{
  "norm_place": "pre",
  "init_std_o": 0.00838,
  "lr_mult_o": 1.17,
  "beta1": 0.95,
  "batch_tokens": 32768,
  "doc_mask": true,
  "dataset": "wikipedia_en"
}
Each number is 500 + 40 x the weight over the matrix's rms, rounded and kept within 0 to 999. Layers, rows and columns count from 0. Numbers have three digits each.

# layer 3 MLP down (transposed), 256x128, rms 0.209, rows 181-235, columns 0-127
465495474468466475496425448564503463507543542484504467522457539432504513501526532504444481452532493447447574524535452509491510519443479483548478532504499462505548558503487593438518474493500500530464538514534589513445552459494470545517481586487459558597480450528444503584527486495494466503540491593501501490442528549518462501475504476388489460482509502545531496547563508468469435541506
486491422460544485498511504515510453470520561491525512529496519505500427530503497591502520501502438495522465445467523471474478511560471516489521559541563543483528534457512520478503503477436505406431443546554458581505548543476491491468525549539527500562542517515433551528554501551506482481474456519505475479470566469467561482446579556511511484511470432530505499559518474542520518528552
513497490442536524516486538482507521463535603474452451508554443500445558495499500577561500545491516481473469470500525494579484481536490517500478497516489530453527493543443531491524501537579464555400565519485596487455493520496506486484497438550499470512486517567460473565543509543481492473503499556446500432496543494523489524521483530498498537480525551502544521476556494476494481494508
486455415494479510524533540449520511446534457536582494538461544439530455509500498488471441476464514497467551517435444509506487523473490486511526487472523452452580493499449499529477535508496481511519509485506456461439464567507513513472512462525489458475482502460439599489512469487520505407473474603518548496470501431523444464476540519531421465504445502439445536470499502456493521486474
504447485456491499452558498406520519505493517491497504506534464476575434462502511464447444499459413515518507462490520455537449471505505485545471488490596514550495539539536478467495473477487449525491523487534475504479475515538477539503510508506445483487466450505424499494457460551500398461479463531473542471542468531531445566534531498544510503473431533536506493502532423478508503495482
490507490494443523432566508448456482477511465590486513576584498541537571487447490537583442497492514486500512531486473428502506540455477467493589447495397487544595515475474510556500508585580608452519519450423494476446460468474482542522485571482476590514527480559551509574533560476534520502501534536501500508525517530521435470554464522454513543582444494500519559520575552484451537442472
478526475484532639509524499484516518454520535535499488429473485499594471520482488492529514508459534505571456500548494516484521431509401536542467449543490466560526476493445521483507564568541483515564513498491507451489458485493605476481504482488540476454482518499521527501520543547476492469546468573546490500507478477438452535528461479457517502470486494520378512477494513576520498506474
487528462558543578530530468566510471495533543431507523433466522550493474482520438596530495508517437471456549500561468444433516589498472536532540561506467503589481501504532530495550562457469479555450520542490425525455494527453372522510517514533596480514455553499490435503482484520472492532461525539519520550488472437535555460501465552501543530451492473512464472510506540473497485524501
454517477505588477510435515501473503473510493504523490495589479459456532540486509510456498483451455492534440480450478500500491506514527481512537530448478478531531455453524451523498476460490465454501517557464478480522476475553470533497436386497553482473473418455446544552457496511553533492473493451476473555486495473585429530446457496477490529588478401448497567473478470550496480536570
501482519503493509486538532497526540419581493545434473452476490576412499448469439481557544512478443428518478529527493415551471586446467464534562447480524426463494450479494570513499517477487456475419499520525491497505507485482499460496499483593562495500515494526482439520495538393568487549481475476516519568531555428554552491396517406497494551551454521563452567494516518516512487534519
520495512474536534481471553473559567477496493417532466535467493487504469473475495529522430546492525508557532506585505551466536471515472552525475545527564466589523550449480555492461506458517497566496467554487545512522514492522512492550493563500474468448482550484518510520473484514486509492432529506496532511588496487573522556502502492475382462483535537476512479514484479489529506485432
533545505557548474492550481459496524510530508502492447532496452564509525465509533539475528502435477591511547508483523508555493507525513491524475523511463542485478514461473418432486486534531516529439511484513433479491530481471470447511551548420514512535500546421554508452499474468494494481498500498468461493473542513425512495454486581518481476541522467486524498519535462521480502458499
402625437533553487477471526535546529419496528555492526540489475414447530505545537439473514545486404480541458445520479504437498497517537515507480474520484497483467517474485500494502532445515431474475477525487586466512533535511412563515530554477428540508495535597498594505490450501478518487469456448464510478425507561512559428477431536569506488452416472502431533474542503527442403543490
521488492490487512524471459531505556480498487489515556482477521479470558505619482487509458553526587479524505546546490418485468502569460536495444417453478478512473483497465462494482483495520498515466438522540521562438471532517510463471396570502471464529410505431410527494453443535483489489497448537504534525485448531504527464526465451442477511438539511543475539418505504531447477504484
500486466549509520585528511447469523546516507507481454555503501515526517482553576529553483492550474526489532445531478513422578509495515433535536549504520481546498456545480510533508505471468567531473514554533513483511544489493436516547458479516452482586504506442507554499462472482569454550547488500490438493488419458499545491492521522471505533488519446508455464531505437414513535516514
526474516534468514481450469454455571507641550465464531551516537442473420511487480476498478529494423462501451464499529531489527490550513480537491506489494428582497466496517504478567479478483528476546516554463429483581420589495457502485508463488572488511565513505527472529549516456544519474471471493496501474435439474533435455473551540521531495499541441559439538435512436473451550515518
478504421447495482567460427474459469471525492495461496533522495519556472646468546508542443501550592454551489482502507549481526546477469458563495527516577465484474509452483483423529591577533525519557487491520437480471522460451438507599477532523567516503520505523522495472551481524529502437516464475486556493488502468472551496488531509461509454440477557503555527457487514510504501516431
477561561438533568476524471505522558523469475477511493493486541509577507527525448415453500529433455515496533498460481434473483409496443495428492450538471565474487561507580477512454538520461513553552420542534500508504556472453502500497487487475456549430526471580596543555545480472493489501578544529470514507526482479518495448459486480499485553503454525397472492499488543530550517478525
493500440486503545475452486502541523525500495527510481477475480535446502492445506473532473491441485561465492460511459523500557526513524480517523478475533499503537536482550505545520531430506472548506439555546485537508479530567554487478516428453509502458525445530528579507494501491464532557596500443534496482512461492537489485549556519520526522481495410528571441538475497461464550531508
462481490468520476473476413489512586491477481454460553603535512504459508576476445496533524590536501441479460502494441511551437445486466474547520489462388442537491560490406585517494480524492546506533511493463486498508466502575518488421560466518450480515498482461480514535456453504537547567520450477525468478411484446484458532477392525548519539475574476552477529487506468449558455476517
527493534513492472506490465484527562495498475543509454556574482526442509439508615547458533475456494489511456513455458513521532494455559403538450455510508485607454514507534492457481596486462516524440446443445434506481469476514511487442456526463433523487452435537477381559511505410544442536531538472541415487515517547501602557491431483523509462441525464447542443391466468554586519470518
498500457514532494496496466461502495496517445562559519560542562482479504463459516523464482521501496550576527506438492529582495444515544526537507516547465507541498494483508477504509455414523487528505507511499503518437485518504495529541571520514517511486488515541446476503554492443527514510506554527386542512543521573451525454527553475518437516507488475455528502519382503390611499475496
519516514495508540504524511467497506489481507447506588486512507521520524474560516543553548537514462536437539545532477541452510530517544510511587471442500428447434438538472515556438480504539530522586501432481463489544487493485556478574441558553545626497509483524497515484490517523438445503540464432515533443508477411552481528496510448483446455490493594596497489509590499521497503546561
496472586544500509466564532519499502455445447494510443406507492501518485487557479499486559478556470472495475509481476444541436490518543465508478467512432505479564528604513444442504445557570463470448475457513532461495527501558475559526547506467561458468498491490522586489497476487464544538502464537442480531443494624405484491509489486488468526486477469524426462425467488545501534515549
582490493474551469518532473490450490502528494568530506475517467534528462568524566485478482507496490572501493489550525523496531487464526475532463498479449497508497521577425499560465585547449509543450507477502488508468514534480498513423438523556512601560487485504477415484498499562493531517530498558522430495535571502531510507495485522504555562536559601518567449504527493509558524495470
533436536444489454532509460411462460521503540511484516508459511423523522486467555492563469490454514473518459522470498513448509516519560523513477501602392548492515542428485538564455561459505465516488423517495520477458463605469437504515485514506486503486533469445507446465523513461513516557538467452536446515575472512425543527510480487467566595567481453513595554475461501510462418586414
483550496550467471475509495425477566535457494449608500460470498465480465444553524520410490500432527528462511550499483519472547440501452535473514480566513482493442422483485431466531568466524413506593446505538452511543489536448448502517542482543507465498530495553499477522474469508532485511496521480475513444471537495445492550552419455537483512544457509487503480465550529525543506496520
439498390471507519511459537453541484460521477539481528508490452514519549493522473466587483515478456538455515404450482481481499478525578547518511501481505454488533455466527433564468499502477486415529501538560456491481454497455495513530528479481508509527563524500527548574560454506524500462495507519524542568454488487525516482559464470476563493468472473510462517562433535491452456457488
463551521450510459496466510511509452462601494477475513624467484513541474527457473523513511431500466498474516493516541526500490498505576450477500501517486484588506538532432500477473511482503524420492509467505566496463475472523588550462535518451483472509503443493545446508528460483618524523519493544508467556411486481472497464520534544487381451489527639521452515493553496477548524561509
532447470457491530442516520469492549519457472474453510506479584604462518451579531524524539460453537486503560494506437497515475487491470463487530440556456530495496514498476445468491471511506465568586508498482531512494529536485521452499494465448473551458573516492498428499503490501572492528472532493479458531535437528425510535480543475525460482434507591507513486477512447462517532497422
540521544557534532491445497479415465521478556522471524570479512472511516460483479431536525499493521463548528485522550450528501491439439518523467534483497442429476506466418526501499453466495423448481526536479433450517498479500485503435519505466523451473461497466450414527534481532562460507458485538524469502550493474481546539385449552529581406490544476513496541454476504478481494504591
445462499497488476483522532462575468512480395496535495448466423502471400484431521457512511441499533592523468497516485461486409506423488466489498490502539530511490574506542518518517516501508426477540495405505533500530403526544481465407500468511526437591441454503515529550510496485521524520487502531511547456568516457477532501497508501476508472488480469443493531535451493465544433426489
529472513522492454488516500530465508502438490503504497525478472531487445504539487459426477463499537438489445475462470561537475491539488512532516521531443486475525463483487571528443510481488414441533462501499479450527469543462449485479490501431446454518574533494447464484497530519474481491473433453449488472526396472530442525528535522450496512560495510454467549505433491454529527435527
506511514483457461495467440494436498500529497450488504491517510477548538530470439509483496508496507518408486527505565467412460533562510499463476515464532529428519543541456511477502471468465525487508484527482492527494575452467468484541426511555543556539471529461497540523473428547561456497501478444444555520464540465502545488513478501484530569508495502467474472529492540417469515411565
485508514423516422536512478602467487493476435453489469512511511472553428466480540477515475451549519490462547474491514560499598518531522526500520487517527479576570483492569532506505448512476509472498568527527504558440478456516541517464429479548607551494581552489538483551553483546500526504444459501497425495510620485498494493428494443554495504517596480374484526466560632505507441453496
400530507519521459424488566497500549496464508531516409488506478505510516487495560514518500469527473506527461532534538509409490498528465541497389537535484488507497533472470495433479469454559477534548535398479523492501500516498554524526489481473553479563485466519512530579509526448455499498595490490560577459455605524515469501427516436552511465586484491458500547553502555461459551547448
509559572477569514513556470521469501457450551503564510506519490521522484513526514556586447550536482518518573432477511530470455510505531568530566532565507481465554474536491507461457478453483489487452458485543451416429462507410541517478541534494468517517450551514526469529560527510490468525442546531515486471453487516513513548487482525541524454510512503476430471460508429407501494487480
475501481492548500521497480479442525524491525560549467432516472564531528478512422506467502460467482466450517455470443538510458476581541464417498463448444521388524532548509523509449474459424508549497511485571534471528513554501529433509488473508443544475483526478480507547511518431538544514514542515561551535545522598574444521494429418434452494464446473439513509534491454489473488506516
452557483484515534479503484507460497510479536500443533519501464494472473525498528522490491461443464450486521552506487508503489550437496471534517552523498612456511477526490502492575434512521555478582532489473515550472515552476442557545512491440496482490545544534486457543538492465511572507557481468480484456455383417504595448452471563470499527486514483552530493493492445482458482504420
488473488586554546452492509545536431513496489481514548528510468454520489474492490613480552471531425476559517444529462478497451455524567458581497488447551495531484525484513537462494430517470457485421359511473487576480451472436445566533521520442527487416477477480493473511507510500527512510487485408487495494466470499558512512519533502571492451503560424441505574443508537536446502469491
623457526410512512461509531432503515504499504516542501555468491524510508555466517501498529549548417493535566425574527517430467499448539489438466417432556578530502461521461519442491528500501585501539451481528549502491486535481473511468499475558511471610476509525450534452478514490438527529524519502590513522534540500544477484521508537429493492483466539521418473476508489440474477560464
521480515487474515527493459582430500433459497493486514504476486462487459565563514488508591526457531515482550532517524443488484472535555530479495449499368493453480527509517539508462449429504519460555485512502559474518490498444478499522490472442493546539500469525502462468510513572482447436482509435513486480541540457444518470496496493504481414455493540455437537459539492567464472480508
499554491568496508483547545502447463498548590459431513482473576487465472563485478440481513498503593459506499466478524518452537495537477461461564522538448455490542491545482593477448524529516510473477535462483468450554446444471530475485470478472595524526521484453501457505475496500478482597494476534503460483487444590504450489474514436486466490529458446517521540560515582447496526475499
494455483499457425518456538512483496494523527569542518418452455486486499470544486511493424444491507449508502473496490554480566458466470466452491500470462498559455483503522472534470553467519589517511465528523480505388439477521417514522510514501405464463500509493501473543472472454520474499446408426526535529595451404532512457467469538529523480503574499534487534450540505480413495438498
483463410524505468487521539511538491455491487462522519482552491535513446485528527411462436518459452550453467534542549451458499487477561587501494529536575413502549499548555490494523419471453498546436500479471451450532439555438490497482508479496478528605528494440541511486488507520520549475535464474527582478462518495517516481532521507552595485511527503507498469470522512562464464460542
470414501456545469528472583470553444499538464520502510500455536488502500435529475528443485507487495524547605524486476505502452496520618478519582452450524495527542486491532447538469569461509490510479551493513542452471480547486452523478567470519517533475519568477479446460472470482483483522461548494476585449517504524504518472419500476452535512550530586559484474516513525464517492510507
495513461466574446410511578474510450583510492467493654532520559496523422505529426511541522520561468531444512461484492487491450560503397466480524477500571495533509457548510403481533547566461534489499539471532486503402474481453580481543515514506542527524552540383504447537556470435466508505485519642481524496561573482500471585504477498534481488481499534490450527442508483568508467468495
461633501499481447437475505373609463504470516503523477484513520458526502430500427530569511518564514535451459477474509525515563531485449545552482519516495540552482497472485520538586555554567538553470527518554520536534439501530496530613508493573540492496469524507525484518496523484526483482493574494510513509542545458419492489612512423469529462487522572526503461467486465498454553454504
499541556448511510541507457452476439563509523520547527455467445475523508471523500499421514520486487520568523526527474506504472454488579472455558490574573425467547479515502467495511393485540487591443490475480522498475555486464452465553501413503547475534442509552494440464487538510492506513515576411564499459499536499459353539439514477495538536503518479382449490417461555433543485527508
506539484478502561527510434536572514520466448561532508498472555507447435512525536478412535474445469494547451470436464546397427539566531460452489489586459522508543511512489607582522543549522482516475515568490465456500491513495531415484518524489502533474434540470484456472476547504510512484509504530525493527509532534493505525513547486512558469501504506511538499470470503507480522505467
498502485531426536493581464493492539540471506564525442567473461545518575548478517512564450462490523497490535531540564493488448493426486408521561488525510518481476476396503496491516483471479443469547414516471499485455508580489544486535572525527496488513411436501511525499465555497522557576462533513529516460529525464506499486550520572565508527467492571518470468483540529502469503580519
481497502459493537541523522454483470516523544556538470488448441470528474565501526494423452492482528461525457475475436550539536496573461468508562495524495457474523484486507491539512445532475506482464519533493505490472554499491582452470505450504488455541487538479526562525603507524575466531491453445443473510456509474525603538528504531489497518452548536502406503450505515520441465526569
563454533512428504462461467475503422508499495542471531550552488527464555494469511479506520510495475418465494495493497514495475514485557572540475575465518505431505545540458461452419514456529504460557557475464526493421456530562514511479521389486561541514541543571465547483455525480461565387470517448491451536474514478451487502580454475493466595532417539473458457440514573590502458506537
516483460533500485478497529559546510509494481499518524574500519560521484476511525510538451416478562581529486486521548519509454490457448438463498500569511531480465494486426465517531531464569504514503510387502536484457504524488494489404579477489478475428523490490461480490538446504518507583498505461535406504549521473527530459503472471554492493516529555500529521529445463507471563464513
403527454530495354548436528416475477555538433561496512477506487489531523500456525551429420555503462576542471541451449544506537467526518471470471526442493531542534488411472501493390590495419543454540449507577519435491498461541491520510476511523519522560453489460465478480525572468545464444465548435581499507415452515521520429521562483429569475490478561533496540489491525468504496463479
# layer 3 MLP up, 256x128, rms 0.138, rows 182-235, columns 0-127
544486472456509461548513459549423473488491537465466480460474461491476471534463521556523536495511462461465471543431480582541438425468495505491521517465529489506547565487524531544532448491509459484476438460584480607467545480503528508543464488477509515496499475549464508446490456506389506487508523516534493504503518412496528537506483545528497459587462525457521444501480513457544522459474
501557478523470482565449474538513517486471493518460444582494462491517461489510541530582532509491464430574507525469495529490521514522484488538557522517464506487545525569523491514546434530547580580495550529404548458455505552442586530528490479496496514519499455490474461505501483536552441461620550504424475588512487495477502478515494477445511535449469576528505531566517533465615504519459
538458498463465481490543484496516428478516519519568535489506495469541531502533472492498511426583419481544521540548528468523517501451471496483460558542518491561497489487456531474492470573484455447525553455473483539446493529498537520495475508472551469509545487520560533503491509463429549501465477488525469509501561455588486513403546553461557403527480516573499593483557492482455523523484
483597552489442524483517503500542498551512461461444501568452468468546531529529575560518548480496454520516507467555517472483531467471499391479524504529577469551516484574509468545441498522544485487485478517492536489458474460555544526514500489499486544496492477508508537509586462561459487468542500451570492558572484559535507502504520515486487477492504465466560526510524451473449584469434
435545435536486469484536523440470523519475514481439534500492498416552547548475580575553529464506469419558505529528488477560453473468455463515507477382482473573562557481493563510462522499568450495538463452495546441567466465449483498518511511527519513516463510497517523524473512478518501464497490542448562551504528431533411481533464479464436514475530566522456573495615515579418549423454
437456477463536435522516518507487575502474495539486434552489465568491577563500514485547554406545541471542447534587446554469478526545466645535466597534493503472482501482586490502520468385463570505429471512515438557473478450413468541451493437498488508437494483524482450498466478559527461521468537481531492470524498541512509581413489522472529551512512478479545541453504466478618526514463
579390488489502493512417532558498479436555565527500522457494488449492445494441470570477541468485470454439474541432504512491485508476512459471459428524520534461536539539559528476567501450504558591441510505535542509410524461510427460524541461543501481534539501430448461404540556493518471434506477536449529547517539489501531466456534505390543524529434539464536550508493495526485536477499
511517568500537418518484430528450560479500564488451479489531484519486409461486533536508512528498471508577541537491532491504502478536525546529466457490463480535416461531482495477496538510472487518518505575494498526487511515510533481531448458498588516511523433421514476574524452471444436526489455460457518542526521525574456452449496485537538503523443506502418570485479517491545511518489
487519503500477509512585453479518453487565535471461502534504494474570496431474526454510498547484472485431462493559543577578463491551467514492506559507530473467483564467532516495519545548498529408502511532495565504544463451530552476456446469540510492443406425530458491555526514576527491454511499483504535487516529468490579503449524474523500445518551429458528497477484490457536458402460
491530485484495438477491447481460496584455528474481500465529469543489446516462489505549454423506473400523448507541492493500519519476452507549490548500476486490492539488457518479497467416516505520556494563528474488531523441511506473498534538535440506469475526449601493490497475521573532515441503462537533513496493520520457506480487488488488582487499496533538560573545550489488519455460
512542478484512394467435476481521458484470492550493440520465448472525471450446468466439501449594507496515534540503476487557493553503459473498525476518498472478468517587498552517495505489494524529508475533546532524558556465525527490527494506528497476465445517502567543555540557425436544485449517515543505463444447564453514524492440561518462461519449553539487561541495454477462522472494
512555487439499478480513556521542491526475504546561416503517575509566478513451529420457512441523520522490478524515449509530485479537528466437489500477582530465519506440529505426475488475512522513455505490523533555540483456458562540540492511551497512520528527511416461520480528484451506439475516515440508533519489429492599413456591448495511551508562486506471518471513536564466496507462
527509504536578468519496508485508464469441579512543510468549546436532454458502497471483435489522462473499441496497474545606511535520460521474493441521537457451563485524509478489453591454560490435467457521530532435495495533534482518488512510429568521521546444476478494501480477469523529489528534528459503485531572463499436464437503504479605486483527524556549543530449453552517550511501
510492484477445562546458442489550540542531514470497465548575529485581497479465559457478531512487581481451481527490538578607437530471545551443507477477491481476465488491455449485523522445504409537522534516437469517429484494545488511519536503491490486479510465535443496448559493437462524518560574596488420529450466438606472493506523511515419470517532514553536490495528556487503460597582
400463533451488442489543523507484577515485492465531517505469534552571537512548573526475547464488537518495570453502447412525478442479506524514581517529519513457494550520555387529454480523499496426507471544516483543547528526498513486476554492460478515488548565456537509537515525502475438518529538490442492470541488540546527543531457521497521448491515514511523477562450499474494494452499
472489403490452546504415536565505480468487491498529469452576518492451435458546636552540495491549553504499541452530507480465525516508493547419476502382477435482505531444470530541515420461489486505472496527442571442552502508515498464465561529463583525424464477493545519521458442472498415523544562518422541464441513537511484528512467497464492562451513545547564503470510469480492513501454
452503500576453483442467456439496529499463565519486523490451449564511504463549499483462447528468440533472504524483506397534505530520421422454531413486564478513519577571494514504535541465481502496524502483568531450522461525548559479461503508470431436446504498514536493515566483538518517480571494610504458550500420568567567415497520481472412423496501492522474511475533549503483531475397
484429499533518480513466492474510495507516528499506549489512510543534502513546589495453466495527432473506467540501471500461485483560498546533535469490515468484532486520484522487515520550478391489466526509467462504520445503550509518535571466502436392478455466511489444504488574554531464410487553565478451555487477433494514459526489483485510396466477515564485462558439525513524518575427
457529553522541500589466549466509508525414503515498520527548423545525512498448500578503533444476479485511543520576503449503508507518450497509556540436469507542474491466471503557497503529472460547472538614466478448482450478487516575486383479520474484554508559471463548599493468522491406442466514472433511508551551472515501484457483504462459578471528549522471499475515504487499531438458
423491540569460545508460516551447464544467599450447480509504512480561487522505485423518542543475463489545603461512572518523512430541491440510482455491516518468488454476468426527551497577503540554507432435479466604454527571537550495425585461457490470481528477464466419442477523524476529462470445470516521504478532404579502546462543474567531444483455536522481482516463519503495490570484
535552502436470565566448519509500562443455493470494478529449492500500462446463526505484535456480545495534524534486464575507517545487493472519528535523482514526506509489461508541467466485508457485512625605485521543497481504506485528487577442494542515558534503493524550493485538468517533493433521542536493539477436517402461511505494528479478513508430452462490542542512494445522504448504
479521514490549517518574472443530421555423559466481511468488435494488524509493513484507517501545419525497554503528533490496487493454495611450447497475563525498558502507505510611449428507474506527574544494437493512562497488550471444532478442470472588555518519513545517548513542536462483507453398494555505520515448506537477590521548480518465485493487487519437471461444514474508458488449
505441507489515556486522581576468527529516510553531538481498449517469498472464507540527579457496506479451535496570397489510472421520484553484511477463456615509475524544569550476441524505532585503436505489515453529486512443492516499442524538464541524454568427495373476487484501505472510463478477525481523452511461487460481541564572461540473518508477486491483540481470530480489577515520
495462473539474479456564600500492532496496454524534527538515467506522449454448488513456589471442510431497485549496551536499536527385486457518435501526412489535537563490514510496542526462474484474498521539565544586604497465475510481416492459586483511570491539495549483536470498553504526424490505515641513478496491576524512522555439522534500470457488523472472516451524478507507515522516
549453533424579489486571516549483485594521512454459551480445574475524527499438535544501487500469507507529409530488476524531484500505484530531508501508501565526460489495530562477586542467485468514550460584504465482540485508454476517482461496462494560484540440521525541519542490458570562470575472489485542485404560496496484527445497565508484449509495489534537499485466493479501507556406
469492520586531531513562576528469497534495521519415403515503465502549491517490448488539472519469455545489481530473481479436552491588509485489550553447517499580494545549490536511601544518504481566454526478488495490467497492425487431435456489486477520473557515499483524472520473551502536484480479530496502496481401526521630474502485562425445416449496514534511452509553447498455537515456
495551469462536456555537443490483513503477566482508454515505495548512478552554508446466494454558507539485507514478501511556513468470508531521462549520496493504513495495497504519521527503465442469506467480522450551477529503524601489511496469521576492511493536504460512512475462503485541498503524592465563506506507502540444510431535524434530485503442471520481459524492548508538509501564
512485361499476547507493474515488458504437586480476510510536462500516431526538565485512440457529514545533587505518468496440503595451553462491528497493557486413409537507477481438483546472485546524447453531543514465514482498510518508491433497441540518506444516554507440501527556541556491516501525430479523540539449490498493537499460488455483485446468507480523492497544515525546453464521
501502485461439553491498504501518505462483484509572505492459473478497533485425525486505486562502505586524439451542532526487454475477489479527496540525560575460479479565555499476446480459516514478569463545529527528581496502485485537465502477458536464528480460438453527486509450585479576473510503491479519479526529459499518557590394522498528476496475474466437509569497600578445577475488
541525558542510522545508544526521477528450510444407512460529506453488492435520484525509554570515547461549495536639460465550472492506461475532582517455522529485525499525494517459474548440544483435512454482517517487463479487519572485478454509504483513451475435459449503537479500495542486457505502460490514524406594481475556491393505483473551460528488540535510479496452553420521527470569
501539594382499503495506521409466488518409492443549490500542515504439492464447459422491535454524497516540456514514466563479519522491479499454552523506455521533473505486517516540464505525454462472578561487561526514519495601450519453526491541537584443534448452466491451438527500448512500533438477472575529562507538465499500497545470518470507452534469393528503542537504516500470547462486
487524489509466442517428535507548615481552484527547483481515545476516520505511493490505431505388440492541506502523490428528493493460489515498535555502510482482502489448495520519510535522456511535553534448476500468485530488504415447417525499396404506536505508477559440520532493539556465490490525549549510527454481559531510552482440474462498486521492591450444440561412475475529492490437
530480487480527455583512510452546500582506503512499470464481492504511538474563499528562543473543579532514512529541506560540433463540476505396539538469527491518455495600518485525515533520551448507497538481543506560473455482479488496438483453435503463502492468487451433534519471516450588510469474460451473521436559404419530564544443469486434518496543509536461416479512552545547444495489
511491449554546479486517575548486513546549539451508582479445496506449485456474472543546538557552580545495497536490464500432447469542522483419476467544556444536510550565530517501470517474501505475452516466491462477477589497572467512475532516435496501445570513469465506559553461589515583453497434515577480476549467458467526443451466521496485552507590526411527493559465545482500502549537
531519541622557510425622496459458503517548539470476540465491523502533414531536424482559510473497506552470533479490496463497445442511522457480511550553551566528546570433550498464478515470506532525533444511561488523534527427562541500495492446455526497439528422474479559543520499497496582495482461542528506458500540465472492531514558429527552475470453521485539471550462529529466467487500
465470497473550503470494507450524455484475512555482421540452498543548507490496576553436538466561478507542501501579530509449517504558535535520537491505510482517502543540508490508563531456460565511576490542610569469523536445491560513475483563532480500415447480542507518482582480514459455493535446534519581478547587510506545477497541472525526524438512437529567489467559531449414495425427
494514546530446550471554528503585515453493569447513462492507518518518496546474542499536550560466487500506516561515492527436556596497482468527522493481451474494469432485507439529504431501515488486497469541426489477489512499473495536467447488456605519494443491473495527483472404418513523458517478445540492447474482503505418540433501502530527529521507572438622498413440471544477443555451
574523486500482595494487500501485541487542467547415569476583497445474410450503482494409450521536534460561538494566518462485547535439490528471524492508519516559544515522514507521525475518555445519592495549537493593539492514404511563499457535550464538499485451447539550482522507527542485494463466386450445569435484531469496490439462558455493432563511444469456507475506491429482517546496
468446475478480527494450552496596476553456563479503463497531563475574508526530511480464460478534552519581511533501488517497520458457435494445544567475520501472587513553505476490547482578494539440507508529468490442480492497531500503439467479477474557396516502546581558481466535499474572459514528522533477530502494497472536471485524504514506494513519470556541474477550460494436453458493
397520440468495507591533508514483517455540467497515513479531513465469567456612530437568501464564527538475482504504486549476486499427483481562525525445491512522519502442420532496543518484480421533432487522492502552464545495506504439444528540484511462475464515540428482526548519520556483516466521431518407445462459496448461516509565409531489521536480509475476470415546535469525549486466
535517484534435449490556497434459458458485528494472500492469523517457497499506480468530484505503553513480509447505552533465480508605440509478461507481524417561515539536404506490493474433540475543465495523487510543494463533500491402519530538525454530524533556506433586549519564479487476489487564524527483452540473499471504505524461593527530509568522488527539479489518512486497497543408
528425532512492510451502507487510526434439522498498512448519459575539613552451532463495485493508455521477534469463509500505467505516479554461536431477458469541545486493431453511534477510546477528531536636415487470539467479544521611471574511504510476460509451512456482532522513540510467530543507532510512458478520509564514509540551547490473468508497491458498473461503472493502577561426
537479472445426495448491455484462463487506438499408514529534568417471460554409552470486535503472505472481457499496485504520444539468504451490433514527529469531514450504440505505433453481536511511491474443574486501554513413504484544480548534516532474516547409463496514537425571474477515562480529483472541573514423544416449496481539589497446493476496531471483488470444540442492537535534
460516509507495553510486480477528583595454562451510524539496585502435515533502422562460484464456477461485420504423485564483486525529566543427555542504465524483537468470470501511444479477477427529484514527543520512485523481560633568489529595493489520450467524468494484433522472523547466479498534481561468490530526470536487481466489495484457531456543485479495505472522487472535469489465
484480527469472500502487601482497568452498467551520509493546455515465503498531579592506498528501552501454505568464465468486549474521508452550537564449461499500518537453485491526546479498581476522490541497459512471553555480452515466538516523484481446484517524432523511516427517488543517491497493501547446628495443540412483449531440504524525512489447528511518340536491613568546423506488
472432611502532577494489525577490525452479511563503523528535511519518508443512458529549461492514526491404485531513484557579476483510544482520432389529454431568529434507506509515506530506582423562467531455541517455521576474530464491508499505517508543544513532436474532556568479539501488465530516528471422498524462472555448472505527487508489552523554531470481437509520562512520540519520
486446483509554490432505520487501539441512535488498498492559467495526517465508535529551477531484518423454493544453458552553552449547458466485476500585472468517530502543530543501546526456534500536483489483550535526566510513506408554493514502513485524515455536523546575423507465424537562498414507602495504521540510529494490550447445511557526497509509511461448567491513485513553523401508
491512575423475496522532469499455461514477408470541486475516509447565531500515548496505444489573470512484496490494519468550534529453495452503512459465554542589557503487454439489556500529512563557485444405498513474495480498502443427529532537572396467564505493493490549506496501483490506439552554475455450420458527550420425467437489471567547485510517527424508509487493556553474531515483
514436450486512519517525507527462452507464541500514504466460482453497400512530488468443527515426532506492440525490452522519488569503457521474496572537541469442474542540547482478465526523453525463504481524530512488578445491486487438537504516495418509507478490471521549471516529447462466440544474524505501552524472416489528569451456433524448500463563511511461530515472516545557519542526
525531470515464468561535547591496580519499559532516510552539589460453515440518491514509488494517432506510523516480484545488515461504506467492475403499556534462514551459518552433486485450485421498497497556489596552501508531427470489435530400507568506538500481454549551505568496535509491466460591544544483461492460484538515461475523404462513532539506483510559447485483500415495465532484
451518497492531501513521508514518458432473532527480440502468509406440462492510515487522474577521488445540600511487492559456555425499499510445505485544486557503465490466512519490525493579420496521489501468423532529502414483519518505510534499455442450506416516465499497506493484448474463483501540473497502462487557545454498517526545499458542443475478483559476507533543476502484513558466
460494515495482555484493506541465513567513495489498455571521564485592472552519515495501520540501539514520499462490481533519501469553532411473512537544538448461479548515479513445490469451529487495538543438471509518469461502587435528501452528517538510546546480435520515479499448442582444461436547496498473485522485494473554436531439462504455550514514465376532490571478572399535508517517
515513482489490488494422468497486482478436514489533552511465511478503509490429571463439526465429517460482590531484489476560509528549579541540488497553519579470581539502464476533494442501498454485513496486498487512535528464528509461510559539464522469481429444454521487537455544432533477503429448493454526513514485531443463513464488576499434472423426473468491551494536495511494508504474
541446453549549501461545501419532415534474450520522496422578497479533526454496547510529476462526533441446502547428540505455535494477483523448481479528473503621485560500496571500419522517487524471494495467571463547493579488452479455543481555515552566459485538519423456550505521512503562409558524460556478433478596515515501497540612453568509485524496527562495502539547478470546524408475